{
  "vocab_size": 8192,
  "norm": "layernorm",
  "qk_norm": false,
  "optimizer": "adamw",
  "lr_head": 0.0042
}
Each number is 128 + 32 x the weight over its row's rms, rounded and kept within 0 to 255. Layers, rows and columns count from 0. Numbers have three digits each. The size before them is the row's rms in percent of the matrix's.

# layer 4 MLP down (transposed), 1024x512, rms 0.0174, rows 41-147, columns 256-319
097:111155116105180152064163162141125123160073163143104035110115069176157154182125079124138137130125160188121070137111055117087187151137173104084066090172061160074096100110174135101116097116165150
103:163083109132157180079168137120124058170062140106181074108088160065154127114092137142081147123047162144069102151198116155172136060083124139130078139138162148139144110098118072100089127169109101
076:111127123205133121145131139140150106132114127150173119129123138092131135110122114125132123131140104135255124148127116127094144119128122240084141131179141147116110146098177123098141096133090202
126:128130161137092150077150137124135090098113109142105125158187097089133142175206125123104115145093107142160102107146160113139127123110113138096081065128066156146133098081107114170093105166072150
062:142188113088161180119115126108074094063109149114153152099120062127110172155152135116159146132135159123173144195133116174125127124107148160090131162098094151095152144110080114149195139144148101
108:122093093107137093170127151099145153174104148145151134126186185128068109058098154095120155102099114089122137111083119176126108143191124148157105169115136134136136095051174115170085104157124169
105:097143043144107129123191172174106088141129125111153161079082147164108153147132096110067116147088104090153127114151154099126097111121155096073116086103185114185081150099149134156097125165112092
115:046105114112165108123060104157095217120095130123162104097136147129057192118114142139121137065146120148128135122077108080136125131146080138180114088151127132152117170181168155128121203159112139
109:144148161139147157142128106121105170124163133157160182122113081085155096144185139139094070151153118194142164120059154128142152178148092152114135158123104141078153156110175142114137232062095124
111:154109115133144112105142109128162091188144127123148110135123142190079105107131158156120106105161132169135091129102124122114134157139088146151113110130112182091087143058078156156127160116139171
104:158113164097106109147145101108149165150097178109084141210156201152145118151114155063160120122118181148144089132118158170149176115181113121080134173144180164131099132101124078080095103102166110
099:096135128068143138070136153112123141137183127120141112175159178122188151147161114071133123135102138162098134186150093089107151154162139145030098126187021173114096079119138148102095128147152121
091:108170085120106109132156125130172098143100105142135165124067101103146121117117115083128155190127143110124089110100171127112129139149149117120073108140136126094091114172124130096123077143129107
091:108118100117102112105095114135086154156099117123157128125159127081159121141093134146168082137097076160154149094143106211118234154145148172122111173086127097074146158101174100061109129110130054
079:166061126012158096121113139097158145149134098106121160156139108087149128109117134101109152076079154123080154134141174123118105127162169041223169112088122129108098095101143169153124115118121061
103:186121126141087106182103127116163050141192126194093209129146153115117087181116162108119159149150166098112149119113084082123186131133121105122121120142112120106124132117119147148105155092111148
116:154135167116109095147128140090167149110067065169139106112112139122159113143113148097142126103132176117212115124127150075210104135132130144148117107087157146161106092143137162033091137162131133
100:074122135093181121105110140153090152169120103115127201076132131107140074115109151083141165125158129155109058117090095106124098151134125131179102131112075196113078107133145158181105117141122141
084:082141139118159131096159175143138098112140139103112094143103131084147144143106089115176096144146104173117156112166126081120174202121118106100147094173117184075080146124149161156108120113172180
098:101103112123124104085128143131068093149105205125095111116181113113100112091150121101080119165118129141135094123147084080127137155122138101118160135182095142111082090096097096103169154136169180
098:098163119145095118136121119161200133134138071163126100184119128170142097111190118111141134139119095116114103098125156097128128153094124169126142086130099206091109099168104124119111180112122107
109:102080099089130195168075142149060137153102171144080127156094156120135189127171122142121100106125132155116180102181132114101148149145084125168073161117136154086089128121098128087053041137093136
077:091132160134188057147087148162124137152118197111097167094157102151125125107105151100161162098128135119128128110131151076163196118097124079126181176139142186082145157150196161126093105120083140
090:137125118121092131125175181138076143147158135142084121137132160130175148127144094175129062111118193094125110096151114150098142127136113090135097140161086109107107098078131171123108105125189134
098:102129146118121131143141127145110095144127096184150122147150157131120126131092170093106153157142130168128089095141087150210126124138173110080101088114206112101113069114129128134131168112126131
095:078166077122107104084091140117117119154163102191107130121112116118173179120120136120072105110094166114138107151093086087108135131095149123155077139163080115094118116102140120144116148190188117
118:145122067098180157096127128098102154117132122092108138081145120121131125130183139170141082131120163130137107172171117093079169156136080144133128124162178155136113145124109163119098162096112172
100:174093141083156104121153110088142114170183158117093132130068093135125120127130156127166133166066175112170114128178132081160138134050138117119164131097154163089098138126179106157159131164147123
104:086184124148121124077165104120190064140159110089084138175071102153124169085131099093111164141114164135129096090177122121120119153112150156121156125171141119121110173145161122108095158118112174
120:118148108136145183078106149214133148114101148120070121091113118128088063167141110111140136110104145158104085098149090111123183132162126144080127161080143151124081107128112156140125122118153204
103:134119130079165091128125169103110136116093181088192156143118107111123116109129173146153130146128174168139101158093087128103148122081190153161139124120126114141195138088144076152163129145138096
112:135170089113098184100110059139160124126120138147159184139125119161100087043140165091149067067078149167135179082202075133133134160159142150124140099162114060081158094110121127145137144142138115
110:133132142103109070134131197117096112141095114143140165129166132149094128161115140099143086160127157167124136077034095108085083100137121117122098122199134208142093100150172136159023171212120182
119:082178078149079123108072065075115170053149147133100108161178208175069107147107110103173087143077183172113107118136087102116172150106100155121156136080166173119152134114128142115164156193107190
092:130152188120145155071124121126080117126157163051153159114147085108197109069116151132131163126098128076157127197181149067147099130161037114141106147129140099145140092115111130132163159105190194
152:134186063128113145075120130130141070188117167028106169156157137142098119151135111108081125135098115181125090151113119123130142110178169152147123087129105149106117108090105098080110105162110138
111:137106109116177159072139147112130130148082077045053130056143106043109156157166122202151136092131139129136141117116152182121155096137145140165196089138137133109126133158138139133134139121122143
089:199096126105139060111207149131117131113149132129126143121148126133105122112156104082116103154117119148077103121102111097108092155192121118130170175180119135136054065053108132124156135095160134
106:115104156127132143155105153076203129080185183136128156071092167135108084150106099089126112175102159126088140124150142111098156151093146095106152129193167159172119143153098076117132104058131143
106:152205135123153073117169124150107123112169135186140152148096152158102128156168177095125087141116184108125088089131113146113134167165186154125085103098098071145106085085105104173149153107119080
100:122147138157086125060114115174166171140190184147092109137149166083122115103118179092171118143179106136156181139103174143106177169065088075125109144116130104110107061062085145080195069130154134
065:110164155146081138150144097103113130047162143179127127150163112148105171150172124120148156162090119127122118132161091145129181109129129133128062124112184174123107169148108063139125180168116078
113:115112118129124032158149101100099138104179120154159091118102139184154110112089142167172153118157162138169114134084106093112041125068158174088101082099171135163158135119150119164108107118136148
117:041124092136073132119101129121168082119118124134132118155144157102076133125153116106119141178104119148063098079138073145158052094090148129110124108183137142146078148107099117114142164132138118
108:155082149139148168142143118049190142155132058097173127127127095124133066161124110087135213134120110136148068147132163153141156100140116100083085168117173150136172136099167073100115121155131121
088:106190133141152117109174145114108132138135110128083146158083078104129156067111089128102122155110115148127143107170147118121100128132124154129120109121127061106106123045206123099095171146164070
099:126107134122145110105124136074127151128129138085194126151113092114126154116123090125114136150121127097098096111175127060136094143123164138187136145132116121135078103113121107126161148102135151
111:127150149139125096101170145133174190137156145070136155101148101109143153126128139092115113144075142076151080165102118088137162195081144098120142084106104095160102163136133139097126139156129148
125:118135102138129154048119163109151115185066088124139117120129132151143149153159094115157089175184118069138122126200137150123150130168107158153203166105129081143135102105120111107116171141097141
095:173071146087201107170174155152137142082136046122133180090099154073114068118109124179162154138058169127148121149085123102125121090162136109191159086108137167124086111125158111190144069135120166
115:123118134097132085167151137138158167102139131065156149143143111058150150135151142069163164109157082159105138155113175152106126101140125115189152095125071144145104088076134132103096095151161120
113:129161098109183175114122128149093133110152013158139099108136161147137189150077112171097160119074130091154109117055079127184098118075136120156200200077123139157152070127112141151165134133041118
116:160150158112158140197178123134152100094172112137086152186149134137193177169130153135121146066072137124155150157137124070154104051106129101073221163081109148118143080162174114158149149124139091
092:096147170125119157124127110168174158148122127140130150149150179091204167078135138125151148170125086076143123184179130109101125165098168122181081094111085115122069105139108152082093113141190097
116:163149095134117078184143159110108123118097154111126100128088127104146132147158095103134115170128100128131129124129092137126155104144104160110072190184080140109117109145097088091123146080081139
097:095211129140120129086089092152141115155170124150140119131120119170063126109175094062086115112104121097098108194131110106131120144137137124087107197165107159099026099092131174137156133173155181
098:099111126149141158181139106096127100109136151145156161168061153093090156149136071085131131109099080180131158109141160106145098130192212107143144163135116138112019148161094120083140173168090112
094:090083114077087149087168174146136097146163098181135119205161132116129165148125100118103101173098135110106099136112071089121186132078158152118127087143097116104038091110169137105152118139081166
112:111188116121165162104099107122151151159153101203187097128124104085112147153100105103123158180112151107066132164133089122124138119167108144114148139101073128162092142121101100108164100171180131
081:116153089131101140101185173160151159102129195086111139092122141114092145106185114133089155145110143170141124182108103054086120118148140151138141134213125136134045126135136186158114168176116150
094:124139071134186137114115164136163137154129107114102113121093127131150138142113109116168105108063112148166152071126107108073120118140169133111089192122131091148079094115164172080129117108149135
117:084068097124156136163135141191176149108142174055157110147127161114126164149117105100122146171123063136118143182073159113155111145101116106150108108103110131111136068129085131147131101159119112
094:079149120080144096096157113099134123116170058151155099152157116120166110133080182147136101130130162109137096106150081103112132138180129121144083128086092098115112139121132196077114101108113127
089:094121142087130150104106134086180132156171096162103137147134141137088121114110101128053151091173166126089084166128104116108087131173121156141117104135056094082133104097138154193085146138128146
112:127191128117183078143174148174131178142111127184107086136157098141121120111147103069174166155105111114099088144153119147089155117084118093084093175131079112152095109146160146109136143106104181
104:122089152165126094136184174095186162122130110048078167184154125118180157185157065116141139164122136083117126131172130127093123096148162156084150189153105104121088150184194144077121081164124125
116:106184098116105164119087124123160126048122172077175123129109143103084144121092133126093171088148137123116114101157072141103101087133115140081158153127134160111132127145067136098183149126122118
103:142170162141156101126155079142115132028137096168115159110120138154094112074113140223135170088169172102134172149151136072098089075158119185144152102120130114120079148170104104135128115049153137
119:095094105109123136141126129136107132092106133168091155061145127135149106090113104176110156140144120165155115184165131167099156203143098128145119166178139188143093142112090153125205085144166116
123:118165134144135158120233168106096188163188113168136110086152116073120178132128089111151160157103154141176100055121151064166101124131168147090124057118126117133159122143187109096100140124101115
108:137149112112144093164099165081123120113137120117188090111123105104106087057111174148135106096086177162116052115107091119157088103111111117116196127151117132102100131105124125066135152112126142
092:137078173130217073153110131137124137144129147109073123088143084115139098150103131108188180148119104086160158126112132132143127157134101144175136152135124095133143177091138115099129124133167128
091:152144130123116091120150174119131064112093139095064111137102141155108085138160127144097132134151118155128135182099096104164102087093121135136050147149088122150042079112125095110137121108159153
115:112161135120111145146172113142132107170129143090069122135148130093111122141138151135116131105180119134135143151166120118104117130105077086096181116144128111124150161126137159141163112076130138
106:109111119107118122215093144163172152143125155158103108165148139108156126114157112081128185129108134133126149142136083077146117118103175119135054140152088186132106148142118119104119195138137174
108:160141147119158112168106108101099133087114163074122162160111146085083140099113152111143122151094120096108114120092170134133153201133155127108155133114117134093111067067110106050153159095145118
109:120122105117192065183116110134130197152094151085148091154086128125197099134185194096153122154139094100115132149117098150120082144163131133154127169169129117102161128126088156116147160087090125
084:136139109076167137143115189165184138173105072180088123069163101144130103106170116119130090178160183125109174144088103139134175139146093155124112120156122108133127172094209057109132118144177139
098:065134121099125167114111124125155128107174124105139023152112147100150152153148155123092056149164133092119163161131145069116160179120146119152095100093102130121097069123105149147089184139146135
092:108123155104141148064167150136136109168168130198094066166114127145103144127147167123125128084122104145155139123198163206209113176114080152114094156136089124096103141135172128104091110085117160
098:114092133096179126112130119099135130094132090150129149156093080125163083161086165121160108097089108137167154102117196117094170122127126111147107192143153136115141123107156185085138083171186150
122:170115083126111100085164092089105091150088113072101109066108052096127144083142162165093176130141179108080151130131118192129130154130131141088145160150150111164164123147110190222124054115136110
078:143139127140103101121073090143166146147091122128165163141115149160176165098080167116173121043105183100182144154137133142115129152159168100136113081117129131149139108118146188150092123140155173
087:179152127138064086137117095110092150069106138127113099156124139234085168115139146147197133147160123110085176101175132134148086166216136098110072171198128175115134143124124100122154169123111135
085:138130146111150142153153162186071125149142082146133109089116151100140127075173106172140166103085161085083116169102116078124144159138116143186125081173072166155086102109123166143106108172189147
102:159092108154102082141102087135123128116119190139123091105105189137170111130139115063097135098065153114146158078123169093182163088129101148109143139144101111119170118201167101131149145126119123
128:108145099103089163104129124123160155137130101119087131122146191144098173166151131085107105160108091113156090140178133211178119140142164104189085151144108130101148080120090164175190107098122133
094:104158143146155158124163171123112103120125149085154103150168135202147105175117159080114114173123117158150173135143132119114138096081090146133078156148126114107103174158057132132124068125105100
109:179196118129126056165121154188117075101138145165109143119130139114141093094066127128204099121106193146114159031113136143138115134042151152149066183215106076175138194147092146102082123101109098
083:142125120129190095141105112147141161113132148107188122157185127089176112069092152111145155100092127106143149107123157113119149093113105128200081124144123116110193100115136128135130116112170133
087:149106111133168174175154084120136089084169106115093129146135129126162097141088152121116193116060160160086104157157151126155079136171162084163122145069125184138090114123153147067132098080151102
102:118178144101166128139050149172103156101128152144081156130114165175134147172149160085142111115122096111140161092115104125151098068116096131197163093077104099113162108106146122173124111151196119
056:083128165061129169066103113124130138155138158144063114150124078099110127075095128117137070115105152207182130096095107134123112129132113169185111107214167128119168143096139122108142037130087183
100:099141140097136136177153188119121103122141161191128158186101138154088094167172121124107111128134106107189120140073149120139186145084165109150060155163134177158057135120128116143088168146122148
086:155108180072179093120129143122143137147131108126075117189121130102122118111114174157145114123105182111149115149132216170102104118107157112123172109133104154095157086122158102167149147101141162
103:147126152119224152160138124093155104143106068062116093152131167117127104053101159099080176102109150139137158116176137154108067075134140120131160113113172145100092118132148140163121128071148137
147:113093156122124129099159121111136118141085143126127078123212172129185139170186145114106192113132123141193087135136158108136159102121116117088101120176112143138158115144143119202097091126102082
099:066162149112180124112125155121137115138201098143125101141180176141112096079161112121068098095111226179104089147141137083097093166166080179138152102165072071106077088078081149128153191108181145
107:127109158102181160171155115136165129141101098186125122061155135183211108096121125140114175078140051121124123142116115171111200103128190125134142129136155122118125134138152139085120184124111095
095:130161120101122089130139172145078152131092138130130141184148105075161091087096121093134122104112146084084109130097185095115186101152082122177139123135114136114091089107137167027080117132112094
103:114092164094203156167084105151069147111147114135121159135161078140129078113137153149138126073060116091120096133155133106120096139121090137124132156075137098104134144135147110154188158110098121
074:129227131097118130113189123095152080195199119189092125105111097157146164174159122125164159122138132102149180147127155145037099133192163153103097206133154155132076105118106152204144111119151121
042:099185120164058115125133137154211130125105159135119054154087151120105157092098168148103185142119095104151084145074129133089145125117122119110145100108195106113082125146140098163110154119143158
094:132080123059111086171168137152131117163180064136121100117088102082118169110141117133129168118141094082053145153143115092106216129165142139166110161144092181147111091116060155091120140107147145
101:092140147142145087127076101136124174129169131114077122150183116171158092243174105090121122121101096112097023118163124102117086100113118128165122134175103118077117081131153124103145078110138119
103:108120136122203111125138099125134121147113118102137134119156102136168161088120115104131132129119144128119092155140148090132120113117109104157142123137136064103158128156172119109110145099198158
112:169140118120147160120120184065157123144114128169118105129106173158104159112098103127156069065128141107155162109162163059158145115117106112181154120119121093155110108127114105090166102108147173
# layer 4 MLP up, 1024x512, rms 0.0217, rows 42-148, columns 256-319
097:129167120143069119113037086162182130172124051099063099092103052175118142131110121122086135146196113173146158111083145104164128142102119087153147126109126096149139109136100131084172115115142142
076:146081115000137126108160096114088132119124124091088155128115119161111095165152120146119120137076207137036100118126144145164134176097178031207126131102112106090118101110078159169118158093170120
129:099080094112148165180193081146161157132131111086125165097116150117142134087159157104161106114122123186087119135135065119197140097125135153145104172116147135127171153145159089121118101149176100
079:059098130125159161082148115133130109161169111135176085126094162120115078130092083147094129125139157123090144129160161118097153162150142131126149148083147087137041114153170146089104117137132144
099:171119057142143171157149130180112131091190147118138172065121133157130110194123139185150121144114110242128138102165134113109142202080229077124104132146153168174118139156110086113056107160096172
103:121077104138128136093119070158153160094110155102163089145105130134069058167151065185120117171135144163145164078156049150103111124165087170191203115137117185124134125169066095060152073113166089
117:116131173144043137176166152129121160082081125155179106132137120169138172124130113150118115153150151138096103112139118238114209205040233109126093101158119107139238167123132135046049062156174117
118:147098112164156110135129123146097160089154186133072137160136103178142101081203094180122200130145155077111084098114093163210106116115135143164132255114076151129135199155128139119132125150147128
112:064154134167086114116150149140081088069127120094136158079115093098181149154092169130174133128122161109115073078112126178136089136123132124141091097074115133175175115187147098149096122123152114
113:114093134185089104118094149140046114152079107069132128053087176157138146068160087145095173115139105112150101102125133168165095107127107103113192112139086104145156127149155109150122057108106158
080:145062122132185142099143150118145097100093158109142120124093102144133107130104094182171104104146117202151129158104120115095144136090110136103144209135068175130131126153157128168129117092119129
104:120153104131153090084142096173129141127113084132108154066133168146148140200097077059099063089119120183106124148105135121126113167099147143081103109153141152136104155139077152128170121124161120
111:094111163162127148095105083118126101181096081122150080077118124116104104113170112141151145096115115143113083123096096122149131134115134118112136137079125118136147127180110130074128115159106175
065:080147095255144124144110121140125118204124112128130153126082158126135149131116099168121142174140109147194137157135130118087135170104103196096146108197116145134120148116189120071109111149143252
101:152104129127147142080117089149073105116087161133177152112073141088134074108171130174098115183058116185130130132116125142107147168140150126147120090122090159122172051142093104106111067129122171
119:110072164160128107177142114070146080088136111150163192106085096134104097118146177143115115174163157126148152124121080191171176083106114127153165136119144083171114184148095159137106137174118144
117:140056093123143142148175095123099104148104135142137178116145154206198101098129105216111193168154153113140113123121101178143145190121175103174125187131107094149080196166141125131091085200145151
085:137123062124119074201135155130107144136077114143140182105116118128113091236139133143137187151138129086150102107119138148146139120204155115112159141108187128160134118145078133161109123157110142
090:181136112145159133104118106103063117146126137122124167094140127194142149114199095142127117169159123144140104135135179107130120191130152152105134127111140070145094150086134153109152153068113151
090:096161166128181147195148069136039100128140185155174178082149113120125077073160099132083172129160177141135088118128107116151138139141098172149123128049117125132068149123120118139112126142130109
117:147143128141079155161167143130093104112129082131173128084117153160122120151125124183140091142108163159117156139077150103114126141128200094176142131117086115134165118145159140160073150146129192
079:120152166116104143091148104174138183111077175116149145130075195158138198107144118151149170112084130186128101122186095139136121168161134154167189105120109143129162116126116096060096146141147113
086:087091161136069149126104094129096213186149119136110096127130136141084076144164150199117114144196141103161074121116097151120093133074194102191088163121153114105139118157116084173159063136097167
098:094120079115110125154108115113116192114080116086086135128104094130119108121134142172093078109174159133099153102119104128099143170082137153151131184157110136144138177134059133162167108148159137
081:137117079139150109105085097126075132125106088160144085140112092165102100088219147171075120113153157118111119146126120118152107119171095104170179093113151127116138038113040081161096107153136137
119:124107093162116135124147106210123157143117110102115109129140145145079133153136055097107144124134088142117057047083137141188071149127113153108124138126119081165089117143156132136109086125145179
091:149101098126162162113113133130155153167127176103139151177154121146117096131157134131096099151127106142149082125145088146086187119205135139115080210094105203143173112138096090154134132168194131
095:142147150143071138101083145119158157192095073145108087107095115151124086159110153129132116179206120164141191137128147129144154106100142142149136080113155107151171100141062158126111143090126166
107:124110111153182086152123127096071129128137121138135151106171128171064119072180150184100104143147171121120071063102106135183098144169131116137148198108153090141107128113098117133170096093168189
113:057163109149171127181117098161134138122106109144089113104134168089130154134161078131121106108127122135068082132080154132152144128132097168084175217107149113189073186151081048155141140122147103
122:141081162159152083138139097175149125124108126115111122135123166111112104188099055151113092124159172163110160120113137164139108151118137156074146129070086120133145129154147074107136135160131127
115:112063117118096161111174172152143157138139118106095152149093149123101126120151061135068107147097088135106066084181117122189111124119127110168172144137161125149147152159131083162127051122166120
109:077108153121089137131152091145101146112066148118113172133074151157114101144165082128106133105147120135105138007142113122147079117110169127108147118137126126102154125143144076152113150152160199
104:107149194139143135150112095157178124169162103100132159114127088145155138103117165119165081073161080167091150139125093161118199118127148127100125156130113148158148193131156125112154140118191115
140:084140129164095161133112125161151210113082059132130109114197142120180045138095103174116129173171156137115151083116118198134112121111147116102138134064175139171120102121076128092161068130144165
106:080135156123148173062161106140145119152136111098147104159077113181103162120112086145113103152189105174110139137125109155141100143108132145077139137101133139129111121138093127113177102177213130
079:129129158131114137158066114145135176104120195161077094156147130163072164079144117186072078121172158142150138117139158111091109101078136130117103151112116103124066156152095102192160112152173116
101:145135119141134093143091093160126188143146133181174163142158033128129134188125136134102113165159161112154137138096111155191122148127090138169078167139130060139135239142116184192158124090082142
117:123039152136172124146143113165130126155086163128147146102104165084097133156187088122072144133151108133112109112073120160206131146095138115162083156161152079181099194121136104078133042171127175
120:171092070132093119159116128152125114171173091144155139139095117126169129134086162170086140102154154103116048136100110137173160082106115121114192145162064132152150153158117144193064113116159177
070:048084145108084141098117130148086108189084077093145178145107160144153119093130090170078151135167179121117092144117129116128140176138110126151136137111076108151131112156103175117118137110149188
117:113121137136136119181081104137080131146134162119084117160143144191072119137148118110140120091159150153120093081073064126131110202124161139077092108083170087191120147154124070125176136111129133
126:117103129164115155125142100100090155133067093146183145093123136114127146129121116096140146157121129082092140112097095231192174118091145111141102113136122145180189193143165138135095134110140113
095:104127181145061119098116105148143096164068133127096140100078172147105094085139096142143130142134154152132106121117132178128153138124173115149160108079132109132163100128113174141143134091137196
091:135163150128148109101112090087059138107103135132188145104104144115077102181195061139075155114100187128092081037162110113171106122154168136144141130132113081145133123175112050125062088106126131
083:167055072163120109185131122128078142106080219128091144127177146147051128101186065178079105129114113159180152080091110178104089178135122129109132133164138109126107134125090135146104110132115102
105:130114109152115159131137072130115106114142083147111140094123110116139191180082156137198102163120107190102153149119125142114148110112121094156169117136092137132166120115182157169133110132130167
125:124100142172144106116099144184155113101151121115102161108153088113149122107107091141129125125113135162132162127119172155146083158140096099165152158140093168181108167138115118160053107166119099
087:116107139153121110107108137111145183119131193185116170108109062146150104071113154114128056141202116132107091143092096144137170097088101142100099133115148132136132213138100137119142160093097104
115:155142117152114061064145110125093157116191154138181140117099141209146172165083107139135067106149129231134128155114120112134152139142144128174166158132091118142136086135103133101149091123134117
111:138038120131152169161121100136119177150166139162156155157139121111109100141175098136083145153174115119138081154138041164196112107172093133132186175121108185138168122152145092153099164111125103
103:149106134148066152081074116188110113140072146128087137093138108191134117096154109154119086122127145172116170068179147159123104171120158129124154105102126090132125106135107115078070081131164121
079:109153216127092129118102106119112100114057108115061125153153120120113133102150127161153162138109117067122120028119125172155099090073148140132105125081116093158159223125098102212156114150103108
120:122126069161131097102067125139086133116091063078132131118154051142109130135089151174090078105098158149117150086127132184114110120097156071090177108117127129131188160126151130123167112115158171
085:139099086126150175112082112085171184108073096095135152140154117087110063166101144136164101118094112134116120118163200148151192118136086124097166120076105134108172165154124063151190065091161098
105:107136099130111154150138149070075131169114083116172104058175114156160128120175130144150148182156079076126110103113123201166101113174182107128103126128152148165161159145143071103172092184163137
082:140046108122086083154132164154130133141042113129087162127122098094132083070163146167137127096117103071137118130147184142124141143149169120162110151123117152117150219159108147153066116154130134
103:124122107139049080136140134154092133137133169094091189065072140197137087149138130138103127158147109160117164074175192186143138175092189087123109135131221082151127120120135101144105135065101112
098:089123122135132176142139113109098145125148143139116177140131159132140077193166098129113108129140153166134099072145116122124141166158181138143098179135144182150152125169134031157131128128137188
087:096042072135131099127142147099128160192131130120110170063146109165075086145172128171164110131137071142173104101102138102170107146147195089122083136152169074145116190126119160127154127082119159
120:139102065147078137090095108144083144113121097091166087134142105119118145142143138129099090122172139162126125083096130169195137138149122105130115097117115126145134120137148116114095090144142142
088:119076181141061116180151119161167156149119196132092143153155157148106087215098054164120139173189106191100171090123126133099154110153119121150105104079110137153124172153117135126148130107115131
084:147106106128128084060147113133140126138129075105122167086075088100130085145097172100173133099132096158138138157110078119169178121127082157130151118111107095120210192148129163161103102112147135
103:134164109138155154130131119092099127143090117141148157065094095140118133132169104151127188189151126156165166070167109160180145134144122130103140137097230092170139137131148122096154147116149098
099:073081164131103162073106071113170120130123113124098157126094114136140137136121097144119116185209104162144150130157043142159102096107142132105142151125155152145150156170060116116086132165123148
114:138127136121091140137135100173108217160168112159148147170176147162101119165136109117140093166125131104101087128099050169111198164092141135178078147122091179145118124138107137173097109133102135
101:119112102129125136060159147121144163121101144148148112129125087119159124160151091095115142115186120110088128065128129142177164100029146112124089147123171170144124111151148087089137134188174178
119:131051132140166205132092138123137148169098202101159099127126141109167150095107095181108150123139125113079104109151094110171089074099120098180130135149110151107126148156122095135071109116144108
131:048092156161144168166128124172115090080171157134169139144125145124091167096175119132042181124146151158135044133069101163165146065131144133175155178127089115163146139124123114116138092134134194
114:159130109164063139139131111151082101112070106160106162096085085145173095164084123179136149105135169128122180114121099192153114165069157092063038099163152122159143147180139099154112053145102080
081:118136090128090107132196133125163127160167127153079131102159104169131115153163072159118067114136111120101144125126114146115187140082175124129063164148175164141083168152155090113115145202192137
088:085128119125151154077148128130113096128121126136136148154111088207180113119153078161152111118141226140123117111152167161150138136087166135119163168173114120151136198172201075075134079162142108
108:120117180164110129113154116148108090111161154108118158130122162128165100121128121189066172139105186138118117112170136220152123152121145155146086119084184139175159100129094078065127118139128163
116:143126121129152126155115100116152126105179103141183124171142113124164161152149114134130137106194127118115066106145125133131116168080131129130110183123120097153142156182125101140090129130122137
107:169076108154152118057123118107103153147108135073141129106135058128097145102186129149125069152140097131149165151155106142137150136146074132145131148132128157124126118089080128094096107114185110
099:160125165142120125122161140106113093146123083175120137077140141154072135091109078215118093156199117166122143110135117168112118150132160088094153131120193168148103117129138103169121109171159204
099:133101103123087142117154134149129095153045121130081101132098169121151099127116107193099098083102097130063158111084142182135162087090172108149062155141142136140097107139186151098108104158115143
088:171137113171162115149096123152081110177177109153143158085118102121133074181125169108148146121155106086141127176147113098170139110154183146116143097070214056144157130146089107146108162192129149
100:130092105150083061118173113142127146139077136125125107094099142150124121070118129112108124138159071213140134139162174151199093153094116140184137174132097104146190062108139114084134165108110173
094:142155177137147137146188124122113165141131128117176139114126085127100101145191074169106187118092183128118079127147129174164163101096150177124145156130070137125140113141170076089086148116163121
123:084143180121127187140091092160132179140148080152102154081132102168132128123111109139128112111146130173138057110129126181133165181137190102139143139130185111168165154143116089149118118077108178
094:147168096148136143147090110131108133157140077108105121109108063138130131128104103114076160135106152079095171115120173142118104091149118143144130140115127116122150091157060102088138130163154098
100:099108184124112130098077129153121101142101124175171087029105104078145108131135140058118177151135081106135121129122138162167143101171179160166062059117130108127195063111171120093161155163146141
086:094157129143126134135103126102132105158105098133116129112154084130120128143151121140108155158145182102149164065168200128203077111131193088136091128125168092167130212137097080115185170194099170
104:080105141150113138130135115156175128084162146143107188130077125134162067170109100111157184170162117171111151115177164144143084163157169150178132150126184120125122137133101024122096130191174176
123:093128104154131129152105139118108110107141127105112162088101146190144145129151146139176089089080143166080101069116139148135098105031129145147145123128166137134134173141109157217084127206167097
111:081175065119144158241130104117140126128157107138156153164152150184108116182186128143145169151138085094134115132099085126138155106102128089153099130103166136139143135154099106059181150075192138
108:150134127143111182134198050169070143106105140157132140142086181128122169158124157147074074163133136160123122165145159184144178162164095166146144089114077087156145080124127110139133152087155147
083:073160176125102136089132110134158164115180144136132149130164166164072087109152096118125139113171096199113124117132122109111106118145114134119094168107081163163078109131079127109178118165140133
097:122063145144137121114143101128056130136165145067125159097171165202119087122162117176070130144141203179082094066174121166156103164148130106149122175107129135168155159146083087105182088145186121
097:076098117130141174124123107092124127177152144115187165114120134117204090140154110137096075255111078123133151141176115119130140129140172152126108131104182171135073132139093041086125137212105139
076:114114107190130123133174175104189134157176152098133212117080103167177105141137110128156152151134202152092135132099128086161145140076120110123105155065112144129110071113105107103132141132229123
096:154149142129142169102083130120090163113094093129088114083128071105047084147098150166121123119116146127082132123110162163142120146151135128165111058122153132155119180178089125136052106182120128
087:073133110123176138205168081201069076175144104150086152110099184154136081128138076145064104098085114140105139142137101155168082161148065159142105164159093066127062121157105089115146161095106122
088:102114111145120099100080088181136127090164102091132187124108061180163109155132152149121119131195106183127102152146141073126136125108160128166090160125116101152202144144082130123160095139160123
143:132063112172117121105150141126084186123118165148158143067177118155110130149162149126082163169136076097123091075124119193166130130088139139110119157153120117168183116123099084128108138121099113
089:122088139135116113149117103096042127122122136143200170108144178154113124142161084150050144170166194126130082082118153161172104148133150123153124174131146100135167136119137069092149122179160146
096:175097073167149167041052122170083093110081152162137125115148107167098169068121093180074058101149142167146199085132139175121104163071154118115138126128115140155146084160062116156114076116161145
080:159088081096151115104173060115103123107160160137098173069107140172092127157135147153071120116146116165133056157108163140122119143186126103101119211120171111130112113123126124191143085092138163
082:117147135138130137060138104137135108151146146166192102068156141120053147090131135118160054147174107179127101112084158127118115191156134163106106075077090097152093112111109136183113110125132164
100:087146109141136156093216108115081156082110087139158170132141161134148070175100091149080091177136158074105102109135109120202135101045102135178113205128146070130101190158134097153165105106183124
046:118131101094137079116093150112070153130172134109103182117131094094130127170134119129139107109176159120113161149142088142130141196103119129125093126140073094131186120113127137070160136123117179
089:122101105116133114176127095124083147164121180159137171142155164177097092096166127144082152172143114127132089138158179160144066112168154124153093120099170072154103164125058138168092146119100151
093:116158178125105146084145140126116085143015149123126132021098109181081126162152077136098096179163127205122160114163191114122145169136174148120121093076136091162090105133095120142151109121177168
096:165163051133133186108155084125142085135120093159122129106138117134096122083130150144094083174147074206126163169102123113115168163176180127108115111122133195172098140158092113096101150156111182
111:194116127144108101146137097170137115092158082161147137114157083105154091088136119118035162125166108154140094137086088160105152113148158082095159106094091174111115124134144176121078103141173114
123:082134139138191164076139085159128144083139055099088181115160143108171114120100152119203135102117127170122156118101106143144106151100146119101108154126128097147047214137141085135084128163135095